Part of a small language model's weights.
Size: 13 layers, width 256, vocabulary 2048, 12M parameters.
Each number is 128 + 24 x the weight over its row's rms, rounded and kept within 0 to 255. Layers, rows and columns count from 0. Numbers have three digits each. The size before them is the row's rms in percent of the matrix's.

# up: layer 8 MLP up, 896x256, rms 0.15, rows 891-895, columns 192-255
# down: layer 8 MLP down (transposed), 896x256, rms 0.0792, rows 891-895, columns 192-255
# gate: layer 8 MLP gate, 896x256, rms 0.154, rows 892-895, columns 192-255
up891 102:110114114087135119129136127175173127165161154175156128102164142110118066109137126055151110159092149124092085147102136126139140150164125119135113127175141122102159125145142130085139125151120111
down891 103:160175114110117089091133118126126149129137108105122126128126139128099166160185117147130151095098109147086149139148133127160090129153074174110132096149154132123151168151132134104120084122155107
gate892 093:109095111071127131115104085107116105146113162111176147086176101131100082130127133113147123112174093124149154149097123076157129150101107163102133113127139089117123109141145121100117118127152174
up892 092:089090112082118127102139114147089109135173145128112137141108118145142089116141157113161103131125117109156106143080135111165122121162140108081116119099158160080101163115117183160129141089129083
down892 096:087131129132144102161147126104112123175155148160134180144147121131082133112213164136132093141157157165158135114152129098121098136134107140134136085142137133124125153147149091122165127152110114
gate893 091:126125187135143103139110180143116163128170147152132156123160126103118140158127145155154111131132110141145115152132097115096162101085110123114092164078136129115186114138127118106120186154176106
up893 093:120132083119124139115142145080133108118117151137089141101117113126132124100144151145150104113110134155097063108138135139105120140104101152124135113140122102055132108141131137086077137144147124
down893 095:145119142141122210085119145135115139134150077112131133154113152101123118166111141107161177079102165161136117114136131159103173090117113088137119117115159121161069146123165114104099129133124128
gate894 111:170160131143139118073152110138134160125133055109162119125135137129082135117102130098158092117111164104131117134157147123119135093083116166124125140164126109129176121127110124132122102174103096
up894 108:148187157149123135109134123114089166153130103081096120093153146135143142126161111133128134113097142126138111111134132124098104136104137102115118087131115155107124163131107121137129174170105116
down894 100:162112120136102150138114167132086123155120141160126139153166077106121117115101117162114146118166135097132142084135089160122100153120132129102098150102107101106135152100149100111136124138081142
gate895 086:164127089155107123131154144149143168132107137121135168152110112130113123082122106131134142086141112116095095115130113129141128163148126097070150117120139148147137103124136090171134118145146103
up895 089:147133043139080119138091116122129121151159126108127096122140087183137127082129163124155133118151122165160119096137113151124137095152129097097130106160120135137093126109118148138087134161120113
down895 089:126153094129092094142138143110182145166115129126147110134145092133128105179117104105131143135105120146103090123130187154137141143119142126112054140125119123137130126166158109183141182145114127